python train.py --d_model=128 --rope_base=1020.0 --qk_norm=true --attn_scale=0.272 --init_std_o=0.0 --lr=0.0143 --batch_tokens=32768 --seq_len=2048 --train_tokens=171600000
Each number is 128 + 32 x the weight over its row's rms, rounded and kept within 0 to 255. Layers, rows and columns count from 0. Numbers have three digits each. The size before them is the row's rms in percent of the matrix's.

# down: layer 6 MLP down (transposed), 512x128, rms 0.12, rows 0-34, columns 0-127
# gate: layer 6 MLP gate, 512x128, rms 0.254, rows 1-35, columns 0-127
# up: layer 6 MLP up, 512x128, rms 0.271, rows 1-35, columns 0-127
down0 095:153112137112171149153088084132155115115092077177165129128123127057046132170129190103185159137115157158106137108091178116132131143092147137133085152158110179183067156209054133162101135117086134152113107146144150130131103123170162134154098150128100126147130124125138135045094122095159108138147146123180140082064140134082164124195178086126154137085133137089147103140151114066167115123124
gate1 099:171110111115143131126202165176123130145148126155105162113153155118058170153150132170066133131139072117118091105140112170140131117099147142149150136171143103120025081135171082108146075137152128085128158151095107155116186118129114107083124172206124125139150111127093136153146096101113165137133117175167138122116102121118178141097132081159117082114147075052160172096141065057122093094170
up1 100:058118151118113137124131129118146180066169138219139152153106198123126144108102152101140148111148150143103151211154115138183074112111126106133128126132116147190147186113153109131143129167121106156107075102127113093161084184060148156141144149078113142102083138118088156128111149121171211114084181086127108174107132174127075164135116089090177136097058135147150107139174106108146138152124
down1 090:191155113171120118062116095057127115114079139044120111157113083147116099111132168127119156129128188107157136119108171077118103126176165164162037120101147122139146105130082155128121129108134148144115135133143113099136142041169143152156133118141138101131201123150117117130118067111118047084119151163142182110115161096110185107100156151108067101152131184173096112105074117171104158131113
gate2 101:052087161111182135127132083076168127116107096178139062167108187131153149182120087124118116136191177113144133118110110091093119144148139160152090139136102077156126069184155077135128149149191157097128098118090092209134126147133146161148110125047077121101164112113075133142146115114129053115132066143128117150113108158111113146127151161116096135115112112127090080090146175097121186158129
up2 113:133204119147112138092119165122131125133150122103080151131142070149146136130129133095088113126069206138090214168206102142129142091134133161122132123069200132119076158145145200098101152160102130101162137116161117114133199130130075143096088128151155136095109064143151102114131160132129155129096149152116119099153186133132185118161175090146130176166147077113160137100132138096076204129144
down2 104:171154085163135119114062088085147124143103118062104142067132083130147122146112144154134176103105164153162126113114148176096159126087118092166142137052117056099170108124147157097164148149166205152199121129134106141084125083127123117133107128160128128123096094178142168094101146143148110128139213154138155119107120132087135131097108140080078104110179218140112137157167099133111114094196
gate3 098:149084147148128084213148126119150124128131117090148133118119160167138143164104136159112187109154171042146115172107148139030110159120128199112070140097121069135160170159146102071168105144097150113080105132068140121099116096100186096116113128100157139166136124114056105147137117158137202094137127130130082123162103154088139155158129176167105141103155121115075118137093147166150115163181
up3 093:162070142092104117126116116150108076132150150158098101156123046189115104101227130127112075101097101085174099186125159167138160155129134174092138136101155132086109117114087094124126122125143088155099152124146129123107156135147078138215149095122116174139110138148101136087125144092103201180122171128123120174186100127158123115134122093114129135133112155057178074078077095090108140124167
down3 095:125140171168170181105167125172153133145133084157145094091124067208136114133149143104166107117087103169112102141181131191118149133124117137112103165128161177137136143138092094140142152074135077198134084178147105112170140142136078146144120152139100164163185145136075175096164120107111138175141155123158176125127119159138129124114108078108133144092137112114230067161105087160080124162193
gate4 097:143065104096160122155102057106119150054112128148078148117150156103048118139192122156090148107168133123131064099115144139186116173124138065093140126102131105086129094090107051115132128152151078163159097142110177168085139053142071144117112108067135099113152162163191137103105138133168107127147177083100118116148162143157140099136130148124135077112172165109073129113131143141151126080114
up4 093:169109085111125129139126143129177119133176115159138077154164154143096145186093145050146138108129129112136112095150106190128179107134145193168108130140164156151142113080086160076118113178071135163134129138179129091170081174145126123120150123101070132149133149165138082134170125077190159181146101136119098089151194049151159117099111198172125160154121114147163148162109066146115162112111
down4 094:126151068132145110124130156093120156115080102122147089169087159112117195156151118073182104113185080112138119133106144146158143135197165138157144120165153130118163129135172103165082130127185098086124094142102122170146141131178193134118110150138120168100107122121106141101070110145140096089088114077083136155135088134107130139119118196102203162198148047152145189094138122053132166118127
gate5 092:107165154100110148174143118123073155186124127113114110174111185098117114172173154187088106060182131095137138142182086101149068104170113144183122087129195179109072153162098113148144085143118112089111118149139158173107208129058112106133100111131119138157092134141122137111098156126126137168128126188095126158120112142137135147171130083142140119129136065064113143153102113115168172163052
up5 089:151102197099124111141118080146116082080094137113162114170162161124144038100180151169122194108137093179131131195136130100081129125148153080136135109156108114116055123162114098096113057171117143109155115130155128135127104130169073110131120102162155179077117119122150085091117138108138116162139131131117123139098133190136155160122156168038179126081078119095144110096106154081095127074091
down5 092:123157119168130149122100178205171111147186136131120152134175123174157126110115111109098137106118168123162127086125090052131140146139082206112171080178100120102184164143150149090095198133105165217125139134156119067107144145092221164136102151123169122141110107113110160141138091142171119114105146102168155136146129099095131099175113102140114129132125128162099090138121112154176120160215
gate6 109:088131112129104084195069133110114127146114146115058175123069109192090137128108098144128085111126142115156101120128138119148122160162197124122152191116144127156137084150095148103119132185123088093136125120182105168146136151149140157133127148112143171152175110102141116165153076079122034167173166143134145126161144076098133155085106078173130113126237135181138101164141095155083137098150
up6 106:117127131145178152106120145140080116178157171144125160107147126139180175056075153114147140128050101127100105154125074117154132159187158133176156130150096101134125142136147123108125106122151149125150156106073108100078089112178103171186164148084118113153133187168140090114111115124103084161162161145120125123127108102162103157105125134087121098104152182161159133082207046132144096229121
down6 106:149130187145096132079149086084111117141108131092092131142135154147099121110129162146157171155136122103123020107155046094145133148164118108178129131144169109096100141103108163098109202114134143064094083196117110124130083116117077196054146150146117112165169096136105101122154127071166095083151127152129115051126119133126137150144208174128148112109123117169120113091086122108113133121164
gate7 087:131110107108056133119148147132103144131108174204187051102133153191112129169183151117090156145122119092128174098135147151109120157132173110115127138136174143157120103111149110141134088094145150130159132116067157164195100122114132072091169113175158101135097115131132119088151123138186192160098094120034155137114097162119076120082121141193064101174116152153073126158142117085106131151144
up7 089:107120114148158162145145136156181086223152114154150142084155143140055125129105167193169191131139129162097111110143115091135081089155178145129142122108142128144178161094182144111149077148123135063127158109110111132148116069119149133085107129162099151085158126092142136110066109091149099092116031120079104136156126151117057130121111135148131116126171140170065122090096132102156097074167
down7 095:138123101120121135189170135200056125165169086199168094138108108106135130085117128146115138080050107100073145074155137101082168149149105110133164070139084158171132128142139137145115146086076148117144183130131151165129139145110170111072194163142115152098096124126133173112124104157136152173110095112065165157129122137181101152119203170174145092163180149117159149143168156124108145117153
gate8 098:099128137173100094039081157174104113147123165124013129123136129106111127137059178097078157127056144097170124137128124127117142094145218120149087139113134145168134099143061121115127159120130122078126095152106111170111162164101107119170133112102136151110103180089115113164153116147193114119178211083141110130142171115139158132135148134134146110165178095195127143126127121136180135146124
up8 099:086088148114139181169115139114102140042137173178158131095139200123096078176125139120106146120083123172179088071113151129119117101123079165113177158120110124130203119097128130128134134105155167172147128148172110079124133125132152103115114085104070075148105142189163147134127149184102151184144092122144189129158056119119190088090111138110142165139192122114092176125108122134119110093090
down8 105:098135128144127104198174109130097128199136104060183150118078094178158178141146164149128145166102138190152115177171143190107144117148114092069150113169084120183115187152138173173126104141115115125162098074149084131169197136076124157181114079123071139131136106162159162160139138147146158159132164127153133173117115115119087107131156079197181099106137111099144152135151144143146147134140
gate9 098:154159141065105172121143151107191128106119173184138114164113110125097094129108090110123123099136139153123159169108163131137163083155130151127158146171143156142104064216186131162126126123147149144085144151145130163155094157126157140050121172120130133175114120125073187173108133165164106047149108211045117112130131169159097145077152159189118130148120135115110088099146183155137120157140
up9 096:126132130113136088125115117142121127132125065133068113134087160099130125119128137107160046112126129112112115113155202115153125107107169153065151128094151071114125185168185136123106135169153112215098101073059144127106127165057157144163134170145067063142168101120125152103076146137126106114160122091088106105151153093134178121165117122064109138119139127204088097201139101141141134100108
down9 099:101139145054126150117173167081134056095129155143111115107115111132064052143123126134085109100126096059098159137120132075100115086159134097113120181123154130176169173151119126126106123144100201142140082166143108118069117092168102115064122095111096128148093102078088160168117103109150134056155157154153120174122127143125117096149191127122089113089102097107158100158121164196177105156156
gate10 106:098135082161142150135176092157117098116109142126091110150178148147132195151082184145107166061122113131087109084138156119117137196125151152133104119076151049088187100207151103122138134117134131117140145074101119072151189085106120115121155110151151101113137122181120101138135117030178185096122118134175107140093091084167092109142105145098124155146152118128108097153079078113132141079160
up10 104:123126155085125073125087110152173137166133090219091110121144119143174124146118097129130155154149134123167129131119136157142137102107148093107135166151163098107136135126116088155130109134179135165168089075146206068112129151081105171080086097080171058133130094101141150086134149181150148137087170132149122163084129153130128109113089206178107184166135108106111137092171161060136191144177
down10 099:118158183165183167077123153084152147116188154091136114099130141123134154094164115164071129105137131085087138126101142104146126161125119142138108143137137131161111151042129104196154156113111132138078178122143132093124133081166141082162104160149085139097130154137113094245129135152052138154157127086154161012158144120165141176122138094103112095142148136143171125163101112136129100166142
gate11 103:153171099106124097108195088093165124093164076142086091148107104138130092166175139181142107126162121098178073173113143083129178094173108141157067158142116076144096112133198096173135131151075089111077107126126102092131086136141168153138123116118105197139145104124144132198094175085167138121150190145171126121130107116061088140156083127118131116082142153112159167129119112091167164140081
up11 107:100132142122087098118092172139131124155101182143163120163097140129171176102122143072118109122102111070135122098159115161128060172122160152104181140114154137160151151101059176161114142141195118200207121109096187140117138098148104102127113054171144109131143143125094128124077099155130040085093137162116152117127139113166109136119156156071131145082105105162074084098176102157077138152138
down11 101:111097140141138088128105146107095127149137147109119130196123137134116155080110095148057138176152111138150149085119125133101173123163158099094146169113154161153082170128119125098136083120098141120209205138106093146118158145217074206111145144138108101131072185179150102170186098157167154149086080121093121171116109110175117119123097160143170129149103105166082101142104115106060100164150
gate12 093:139089080142195149129194147177119106140129085117115113160106065158066165118145119150115129105118117146130148181160119095105103119138162085180176136158109140147141123115125109109161065094148164135184200170051151128140075105163139115128098104171127086111091131154128110148127146148144098136084156160145119195087131096126144147120104153065106156065193071144112131185128127188155108170151
up12 101:078163146057115150118093131121136078130156121183095111150128118142186134137145101103157148100079157175111205132069111155148115133102138105154116139125151071083119132120139156121150192179062119092125070099116103145120128094107117115154163148090139208103193128121089114124182135198120167192124197106161116126135088094104094110139139133159133104150075129190139187134113129082151126162141
down12 092:159103112099083107088088128089197095074142140057105112111159166108113096111124182054116164120126121148129095132141159155121117054094105122127112172095146148177139122182107134113173132104151092137046123101108132104145102115131118112075121178127132146152143160153113096120157119122092057144129121173086133104118161186098134130122146096135049105230109176157143147078092135176122119108134
gate13 091:126085103142130145095127184153168113141113121201179138106085170140124138089161062136137134096109177168098138077149111106151142122130151071137104115081076130171116089166083132158159140143148170128060157148127112090062148160171106121120073137122099141127087132113130123169110127055185154096175164156089162150089124179145167126127128175092082119136092089106159105087092103170179158089162
up13 091:071154153132123122124178140176148155086148099152151120141165055121153117182116122112130101143090074110135138067083111127183139101064133155133080164064086151181167141139180130134090171102169108104118093125116093169114143122140153116189114157121151119150135156107125143117060083150094198166127137055141123133158091146079138146122155093090134190165131162179174125130136115091076113087161
down13 097:128160139137189125174164139121064136162141138181092182114129153096140131144142099140176139149173144139085111118150185053058111122177116058110109103151142064125083137123117175183155121126080122137123102141102186139116136156098100139127137188153140158107164140125122107140106040134106112111138126104108096116144132147226095118200150172088135089113141190115079138128111140143094166149145
gate14 102:092167088128111104144173083082143144115134134132069140187076116120134133151139160167120085114129113204076138145086149105139083108132148112127096122075108093104119174100154131089106169107123101083100125018100069090164101129113141094132098124132173167130062125091041176157090096156165130090134118130151131130104121085128095165126089132098160103179168087119152150120087118162162095112123
up14 107:123110153123146155080125149154116216106136146172114153137141103166103120135131145099125094147116144112187124102173162129085106154197155167147093206106154136136135084146168101111143087134123132173127107091136070115157126154106087107084060093140075165152151083088070179117102085190174129153143080122129129083115134150168139093131064165153070069110114147159094123133107108122124142156196
down14 103:125136095162088086116074226078192134148148098126059144159126142119124176147106098135159084145188147118174197126185138167117127096099154080152100095130205115114096151150145138103112101120142097169089126146074080166080139185085098108121141141125143155082140085143126117165135097146075101122131142160092109160126132155080134145159179164095148136118093156165179173100111116104110103120144
gate15 103:169088133102110171094089102118162154184164145122076142144176119105134142168178068074063070086154112154191110114167097119178120143157143077100126096138176129159160137056137130086141138141106144156084093107123172116071144120150136115166133118135164101184088154064171130153112143104174154114150123120156110154175175075136160122127106153136078093171133153100099149097091169166133135122179
up15 101:070113176154088163124140159121125080060090077083138143097081155115076131117119176137135205096106130113101180137065108108067156149115136111110100134132141100071137145154128125105141183135186132181169169133101134119149123069155119156086104117078173120108149107101121083150140155151152114077053114085120144136132115122116137105139149125166129191141096155142179166159169163146117128219119
down15 102:068127108203134137048142139149146163166163127087139063144159104160151122166138160125103128137068146132123163146155110203137074135105167111174137119130083149129167169124158131154122133138171188127104098159103092139128119068097115078170199120139129142110130132150112121156169097179151180133142161095146082131111137103120135108089179111104133141134112138132185135176137190098024165105122
gate16 097:154142155108146106115144191079141147161104140103164129125172158143079163154169172094117132100136177188114093076168158116141180141096143129162130200163094181097075102154123133122115116082145156142168181102158167135152081083162094137120157057081091177083103100080106125140138100146128161128134133084150174097121152096122092138116190103107183121119180143138108130078190100178123153102137
up16 096:105137137130204135126069134111181122097139117122152199116120137163180180172140116133146159116082108173125204162095099144137125083143141094166158082138149142092154084123135127111129142090143173135124102108135136158115085109066109136112162076140119128157128136119136144140130081152129126173079123158083129114148091088195066153169198131212157105113122152094108101082062127188117117191138
down16 092:066124147094112114144162151156148137104125170119163048110092101182115064138159180123133163157141177165093143133140121114157114142130125148092112150138116102139207147151151184148083194143149084135187178115150140127184140130057121162123171122136115187090091107146109225111159070157187143121106142154108157124127135106129097179118108143148146152128086168105099137128173123184105164112146
gate17 098:134140161137101128189069103079175100105083117144146101159130074134144165152089120170111127100166153109107136041129120123107063144160119172127100164134108084195083096140143137123084104127142128133108134108095096096102085147142139175093177143189142107123108092170145109093091151092142123089145133110113133132159117111125083166126128059135068155150120081029141083136167186185148139155155
up17 110:092111144209126124085123065126148056137127109141088163192160130196164056172110129134146104116071184112129172138165077083137140097109076155112150144172159102135088122109081066145167140089169192126104179149108168133136170147128186133135132127100100129117123146152114089067125107135118111117091114129120157121138096146116116113143120160127159087108128115193126096143060128163134162065152
down17 108:162096165095137153179220085184110161128151085127164120105147102147132149094175151067142113125176135092129167131143160062088098125090139125093102113049091140151132154148096127087144187112107182093111094087141152160136130079098153106130112115125103104152125137082125078166080169137128104142137151147159119101066132099102167112170121140122129101131185114072152124171111180171074160097078
gate18 098:140066156160134170116116112116116168172138138123105152166109130126076144185093207183109140150121133151063104108112099073143145106168152113148146139128123104143132103081170116129143135146131085102092095115115132076095180146121121113162130147106164149112079167165121102135088115096078166180225189179113186113076122114090111124169056124102115166119180156137131076114147149164159165163111
up18 097:162084121130105142111174137119142083134111121088080132182218121154194091128140076118106126109111116173171134147175180167176207089117125152128105132108117142099104153137096066083120174153144101171104077137146164142105079153138141118160130045119173138145112111088106076163107120106190143089167122117154130118111151089185147173173143110112158074074137122074130107120096137125143159126151
down18 092:070184121117113127107072099150122123122151086167078126145137152055135078175139069140098085073141153134111204112131120147128076108165126123199164120163113122152155113184096115102119057092143157120142162162122110161137104137141138152118141087165109156134113093141089108138167144104161124080106077113114077135162109111206122176077077092161174134183167101124103189130131108101153132088123
gate19 101:129142197125158143090088136138122141141089126124131076111139199094124108152139116120062193147117157135177144121094253144094128122167148209143101105174116128124103063075124176062147102078113158173108121155120113117086125122142144148160138146087118161180149103124117149116116165167098098133107131126118126154139135133173126145078124150136070122115174086078166059106156092114132110156144
up19 102:085129143166209083122109153129130119157122158134141119143142123106144130096139099095094095042132124119097095102150122163079117175138139112180121077131159164133102106060155165180138130125153168081105132145117114145132200150092116145092179094093135146106097101112074109088105101130124160091172145085105091155092124110089157164155215135134085069108154171178082192136137119100126136194127
down19 098:108152133207166155120099163138157170156171118124147074127125094184122133179108154130084098111158077163127115123129105118085130104104096108115055116133164172152125102106078160145116100093137116139141129172136075158143182106124099244092154089104058163108135092100109119130090104111156135130128143126115116100107098116122119146109173132153137083103179107195146236121086111127159116110150
gate20 106:190118184147155119162098133110099125095141185181176111120115086125127138136124133131125155087076153149139049109104033114108098161118167125121179113083095070156079098151135154146128117121156128119103100118125135135042126155172126108094092145130130119181171198124164131188126151120140147171109169160121123165078060160088142120149075142120110133151087092048118149117142125120162163108110
up20 106:141131134155048141112164165107129094189123160101149094120105155104171139095108116125096133135137118067132167135104045133140196107189146209162135139150144165113117114138153104080137132053100128156176206132094092106153147126090105125150155145151139089140161105088102098147110072115134147074170124131086146110208181133140081113125095146178172168095135136108160144124155180103161128127131
down20 103:132115103125076139111131124206148157147095108120135138129182166126139085166144090156121088135094107154120121157152142156116162109103090121202126120168193060094128133165103080086123172167105084152121178193151131158187163130143150174072174112120123067106068082167132196111108135072133108103140124137145191183168127118114150073128097102134114113161133096150123125155147068095104115149151
gate21 089:110157150107110169127178167094072153059115173098201160085112110089088166213104066160134122096164158114159127159133085134122118113128176118148124156144188154160134144107131200133078148129110132084141079187094171104161114135169110163127129065100111161174109160163130103155092124131083142149156108108117059139154119121212142134101135139087177130116150113133145149120095103154108135163107
up21 095:134124124101167132114128173141111135096160113141153129093110128141116122054046123153108112147170081129169178095099139117124139104126135195101156123091094121106126123142100069144068136168175097150125186112131174131071168126200157154122147159113205148173103158129109125164160108119076131053052145066136113145154099145129104148139136153124185129126179080126131122090104092090168122191133
down21 101:180098110139087116104109090124146106127156122143079108171163127190171160099188172105154140135086079130077105106119149167143095109161137110126126116142095116144134090095160096089212108118158162163128156094175077123191090096088121112148133141111096126107161096128143128089117136118130109147099161154071164083125106135033112134142130123178031141119061133156110109184184106125122153092109
gate22 093:148124114099087184115130107112146232112167144090127079112111120106164118183209095086061113156128134139193078154160126128113127124184157101097158119115081084094149117153090119091141167071119081111094139135122091118154044139141081174162151131123093143152155112119120141120122114165088155101097148112078111158129121163128157098093068168085124107135079151131176098154101117127078119166112
up22 100:117075139179168125079183095143166154130054184147109126101105152133091120117149111174135148113103115168172157183176149122121101146193101078061174212191104123115143070107187125143100120093116145095085154128094153123106138134159158113137188092111073114107155139127129163113105105217115146164102106123142100178113124126106157184087107122123145099171114074127117102102142132124143112125155
down22 098:116121157132104152104103136201164116133145115101145103069179092139105112151132112075135163089197126127135171119155112106122181164163142182129104102089101181167111063147124123170133206172091128119141096177119070151093108061130163142161102108083170079157135084135118104092152184131099133120122118139166141067148159204142141093151144131123066180071099120121137110082095130142133112108111
gate23 091:108129114102159176151158130108157176130140128109113074144134149080103124155150124177150150077130151128139133072157097117166132150165096137133145079113119138088101056085088123142089162103182149096163169145120113114033137108074157090121121117127156108164102111156163097153154107063181193131076135154108151104159150195113140143093115087115041106108158126093122128073137107170195148155150
up23 100:209147140112105134076152142123131111123154105183115137139140095166115102080142118146155057160100098104149094125074128138146156163176108169118117138090108134128192172119176087093114140066132123165117126098167109117115080148179138161080142141022069120064113125155098133125137146097043131129181082131109173142097183130136138080158121151140141183175135128139135111187126132101103116114137
down23 093:118116083188135105062160085018108071105146151160140181082084149130095132161082114123105162175156157111130148179164115119118093140106134135124120127135147174141121107176119203126195110155076114134102135104135104109151095083122132159076181090186117140156092143130170140151136172087093175098157118130150116189117134129157151146143076139106160130105138130195176128124128085099168147121156
gate24 098:137170160102137120135141105121144102176177125200084130125088082166136056167142123154106068110074110193137168140134168141084110180192142137117092103068112101142123099125074160157102153116146110140092225109126160094132084124077114118174108150133124125150149145112074134133086116172141158104174167180103147141061095179083155125064132111131094125144125135115103096163163144117134150121151
up24 099:119156079120149100109096092181105166086118148144106119122165095077111158124172115162168081162113167149135064117104143130097083116174157110188149131128092132184098176177134132087160143050098134145123131153095179178124146179159188076117053126109094133151122068058137193121121177140134100091130137172161148140147087147128095133145097167127131092147154093167130157115148171115094120123093
down24 098:103108092124094142120086126164145096118103108103135158116131088169174122135184127081109146143101174129089162119100127066112126108119135148177058087058196106131111136090143158133110142102159145168098089098113123148161124072127143112134166091080115127202156172106159111194136127107148113163107080162092150114175143143169130107097194208115104124199143147090192104136131103189123111150142
gate25 094:144125151116145136072079087132116155098168158164109136088110101142106097115160135185107160133139133150102111157129132125140141148102172132088182091134137137130213155159127152102100109103098098167163115095031148066096070135176110090156130117124114091161172204125162106114155151122115156111162155106133093188122094137155172133161183131113136207154168225134148176134104106132117136099141
up25 097:084122057115146144171109160140175138124148148082145121104111200116130112129141119104134101162105123103132125178132136132117093149118130092180176128057110119131167118119100179152075116125137142096150186106145081167142066053126090117138107134187114141092133093166165138115168135123099128133075095148074171077152051132154170118151087128107138124126163156052115140117122147223116176114084
down25 099:158146165092108145096110142012160113091105134135159165133111121116138102073145109166127154154157116119084136121131139118142145165163130149140163151139135144143164168137125125195132083141062062202097125084127149073135116106156095126121148129126155134174223129146134081103156155121091111117112119137122107143115105143174154136122144110072145160096178181138113115156010158154124083087143
gate26 099:098198109173127138149141140154114151117164119187077124127150121164085130148171068118144114150157095130100143134086120123152111129147159140150110114157099115131133087080130165127154138119139169123100068168116045156128109170138157146123170085151067114151114143187114146165118058105188128081164064212139071123097146133044162158130073108122098144121068129099112135107098114113117117131064
up26 094:111092160096177112170157088126139110139132162082142151077101116054100129095088214113130170108175135124160127087142107167105145123191127203136110117152118138109148122140159058097159097125172136177109102085145166153110093106131064117122123176118110122165095147126075158112113155209086134160057146113127140156139137157137131133161156104096124115104209142160151093142067128142176125091147
down26 090:157183163115151114124138135013078135150087125117125167111139136170094041175098135171139130088136127152168129171161170102145096074078132131130108120087150097106157083135136151152192093149184136062117133139100146159106147168146109113094093097122119108106166156152130042135091131098170157099112113097119103205164140102120129109112107147158177117122117130109177157099102115060140116141118
gate27 100:177148117165149105175143190091133123140150173157130125146135092122105087097164142146119156178099114081149149103083182112148146128100118126138170119152107193153124134162223141160119123079134157064068120055119144109133087115180161126102143078074161096118118119113143092156087084169078100091162150126147102096063116131120066084080101093107132156104095094127109134114122153157185117153166
up27 105:095164156102108137084170094102156171181103104146164131142128176090128120164066121065167081073145134118128132175115141124109119158121112106094128111101159162136141129060120113205103120111085072121141097158126109150088076111197117102150075133139152081196134138064131139099158104127147167138128082108159151128095057146170097101170092156065132157136127120110117110158101096119149189077160
down27 104:155145091151128081120145114103121139160128125118091088113137166092171119086174135092140124152158133192132132146118155108176124137153151109149126122133116155166150111116117108101152166120075175113144098151135084117144086083076169131109092062114130084111159091107097198145045136097135094216157167141204130092137103083114103154155145155211114118114131176099116172193111099188179120129145
gate28 100:119123124173074130113074120078128113096120140148080162167096110070134163139143107117122150157140186148121168117149112126101105124139104158144172181190130101130138058171140123082163157145177115104107108136082115077130196160084112158147082076086172122193128141100115123105141153069128132093200097129085144119190096131123084109163129123141031091156133151123158099085105114149110171094117
up28 102:146154182158135121164168110114164109099121144118083151166141133077195104113135137114131108198135113090102081149161136107147113161165095135114156164095115132115111116170091127084108163173117116146074123136124135117084169088172098159126100094115091137133177113130105159129109111086172061142187219149151071122086051099165154153115127060100127169139124083127192147150157169080140080124129
down28 101:095169151171170164196152141164087161126128134129104167097104181148086118177162104079097136133094101140182159109131111081161137146130183161108135167138151108058080150094120104217102065121127141118141147123166185207156097142121146168119084140154161144111137126074116121089149161141135120124122110174126133145107133150153152095125133052100161096139164096098086134106189127085193140151114
gate29 105:107169095165115166059114111117154176123121159107128162104070130113114114107177104140096112082161099175149098115115072212144170122092133070112075135128204102128111120160158150110123092103156148104193188105100086147077123130122146128114166134091102119173103121147120124130095137146140081102066179166124084138086147098153119131130035166119116093126185131108133095186102095147148140125091
up29 100:104142103164116046126123083082165090110103165094197205152156101121162148125091124161146151135115122074120121129138102092110149153091127083128143215099113200120130186175146140092115114117106131117144147153154130103157120112135160138095134143101158171136171105158138104051138140138149136126171172139126121150095172192111081136132141144071125174139166108042203106091123168155105112112115
down29 098:071229139193130148106162132148118134126156103139092151108099111144083104091203102166136115060117133143070128146125069118141185203093054144087168099143146109128099182124128181151074138118116116091175165119091111127103136107094109139127145157117107195126162141113118121095132095130174109107106096104125081115200125154128152147124069161111120125116117141147117120189142131159166125183151
gate30 099:135140117130121166115123143110040115150125122099095086112102141122105096106165136099160139164088114135136133118123109175119158060168116190129049171151170175149118101099163126164171131134110148228152141132149094170134099095156173150128182117125107147158124102113174079103065122125100129102113104113122136140130161098166139201121139100149061104075168144155174114041134138084107135159167
up30 105:174116142207155111076087100119171158147193169175165106184138079094131162053135141101080063120087159108070120099104138134109152146059146128108172136100126099167128191128138139135104161186101159150133129158093155106168181118117105116104114128114097127111140123132076157105185053133098172155155187112120116098140168105127111093132164089126081186138155103131139114158142163105121128122124
down30 106:191072138197106113190115172088132133119189145145138116126211119165130148118085157157126125091146151103148181110165110170098169184139114134133134062143125137085213144129176101126035127145117079129132117113128145115120172101111152077102109120080086075131121092127163164103107102138139082165141067117120072133142122180138198146098120100133117171111100119108110146119126097122161140093142
gate31 105:150099114099121147088107154157123177213126071135102118139109138138176141139130130154121090145134109069130113176158155127179147114062109067165104087144160112150155145093137139123131116120146198152148112162165041143204141156134129096169116140089123137150111168103084164090093117077134137149130135154120122081037075117103132096122085146069123133063130067149134118131177139126147134143069
up31 099:145078160135094128178080148133142100123126128168159159105175153055116157111080126182066076128150108132136157127123118113076106184163098158088128143100128140118051071104116100122085126055113116108141135128062164146101120081135161112106129168167103143113180157162164183159117171124116143134135110091148178132139104131186108118106171115171149124116116132103180129086131062073143165157062
down31 102:157170133122158130115132138091193083156129184118147139123138087084112119074119112098156161080114141193115091092123162161111125182193130096099097190134112126086179127169154173108170095161121138107165118138153157084114109121095166137147143067130148082150116131107149084120165116189167100172097118190181138153179165101095143119138188067122093125164194141112142145131100157125158083093169
gate32 098:086133144162167137083145117077140122110077132134188139111139177139146123086162113089117152115177225104158141137093126078125152118056220173157162150068134098117164143103099102237136117159122178142076120160140151152127174105149131157149142077120133093138132129076152152106107127129098137223129138116114168131099123123128136126096114165120135113121161118130136114156163142170118137072086
up32 103:105175145126185135139129159152123105127147095123093112094153054153111103126104178179150105094141137182148154117143193161144153157176100135105158120149195153097116101126135091120140094125145111070145158136128115125042095158149073124111075160120116084128114113078086184140110149150102050121139092084080167140125090101155114154044090140127123093191126140131119165132109101144064184105120
down32 101:142108154080076128139117080114111053071130147123110125109162104130097134048146121151197151142132098159055121131099136150157123169082103179093101111118164129134160210121067149078134147126131115108136093106128116133101082114154121165173145146188159120098153208097114142118117120144149122134158116074075150089144139083168121086108124143186097067112095197097133098156143124120118177098119
gate33 093:141132165160128119150097111125145133157088148159085129146168108144103137150166158152132093103111141180107130092151132155142095080164150172118091145194191107222130119171113087082136142153125150209134181108115090161122181120098159204140157104122135110157143086166133120086150130049161068153093114125121128139139143159178082141095129131213119094082131098173113157131165068136134115119137
up33 101:159110128155127101164170145136131091107064110133129131114101176102157130116100132187118099129123201143114112149183117105131072141206075123137057036131144114177160165181180099155144091122097137136132065092119152165122156100144108140087094096128158134131153144183131083098096118093126139188162085114104120123101080134150076125110104125126118109164131134135106057115116149166111200139185
down33 098:158134111119133105101102147133086106183154105126133093156166150159098167132093117136109047142133093142095109115165151175174126084138081165120174141107133113170085095065137106151142154184130122086159153154108130192175128156175149119149129143140148080156162133090186121126186117132118071039144135172169180158175093150106102147143109087136157127097173062176182137124123160107145112134073
gate34 103:126189162151118071170108138155103141052105107079131144094097133127150149164143166139128189146134156117132171108111145136143111119161104091146086147155123160178148165225163125116169145080125124128132135074096123107185195161107098110108107162149104102151142121121111133075100104082119153126153119145120121127255118167069103133116089119173081141143164110171163164127113156147168094130100
up34 102:099091118086135114153088098118104123144140154138083104152109091165152084197166132186149178112163142106155132137169122127118096167141104058158146069138130146076154142156144137147188165151150101083148138112149132148058052147108122156090115155090078134112095109123200101062090163184172083114127056073090161157141133149117174086093137119179108113142119144098120146091145148154153119132137
down34 108:109136111173177105112132100107119167122084120000112126129072110176150122145146132164110143101103073156113174075122053058115097130211120101101129095154145147115093101125175126122141190119144111192100180109139152097123080137113110083124150095129139110125188112166081119165118163143132125076112167158094124143081138083155090071106112125112098125141132134152131139154147149138082135143111
gate35 105:149123108120101156151186078111128164127092122145133099154104147127111106103131109225127120082158092162107101167097144160132134096116190126117119130092090197052155131123128099192107135095176122137147135134069130153128150144104112070106180183097180197103185122151088119092127108101159129134158081083108095130110138133057194123104147137098077151150062125138166157123148097170107147145115
up35 102:141124089143135105101156163078099126098115139117101094152136126152172076157156091080182138123093081151146100065117153168114192147150156156148149129115075109084162161208102148131141151175109048135090101159114133140151094118162152067173085156150164140090129153125156112136148169051053140140149108153175137109090096121145093137193109096073149148145189128139098109145126166110117120162152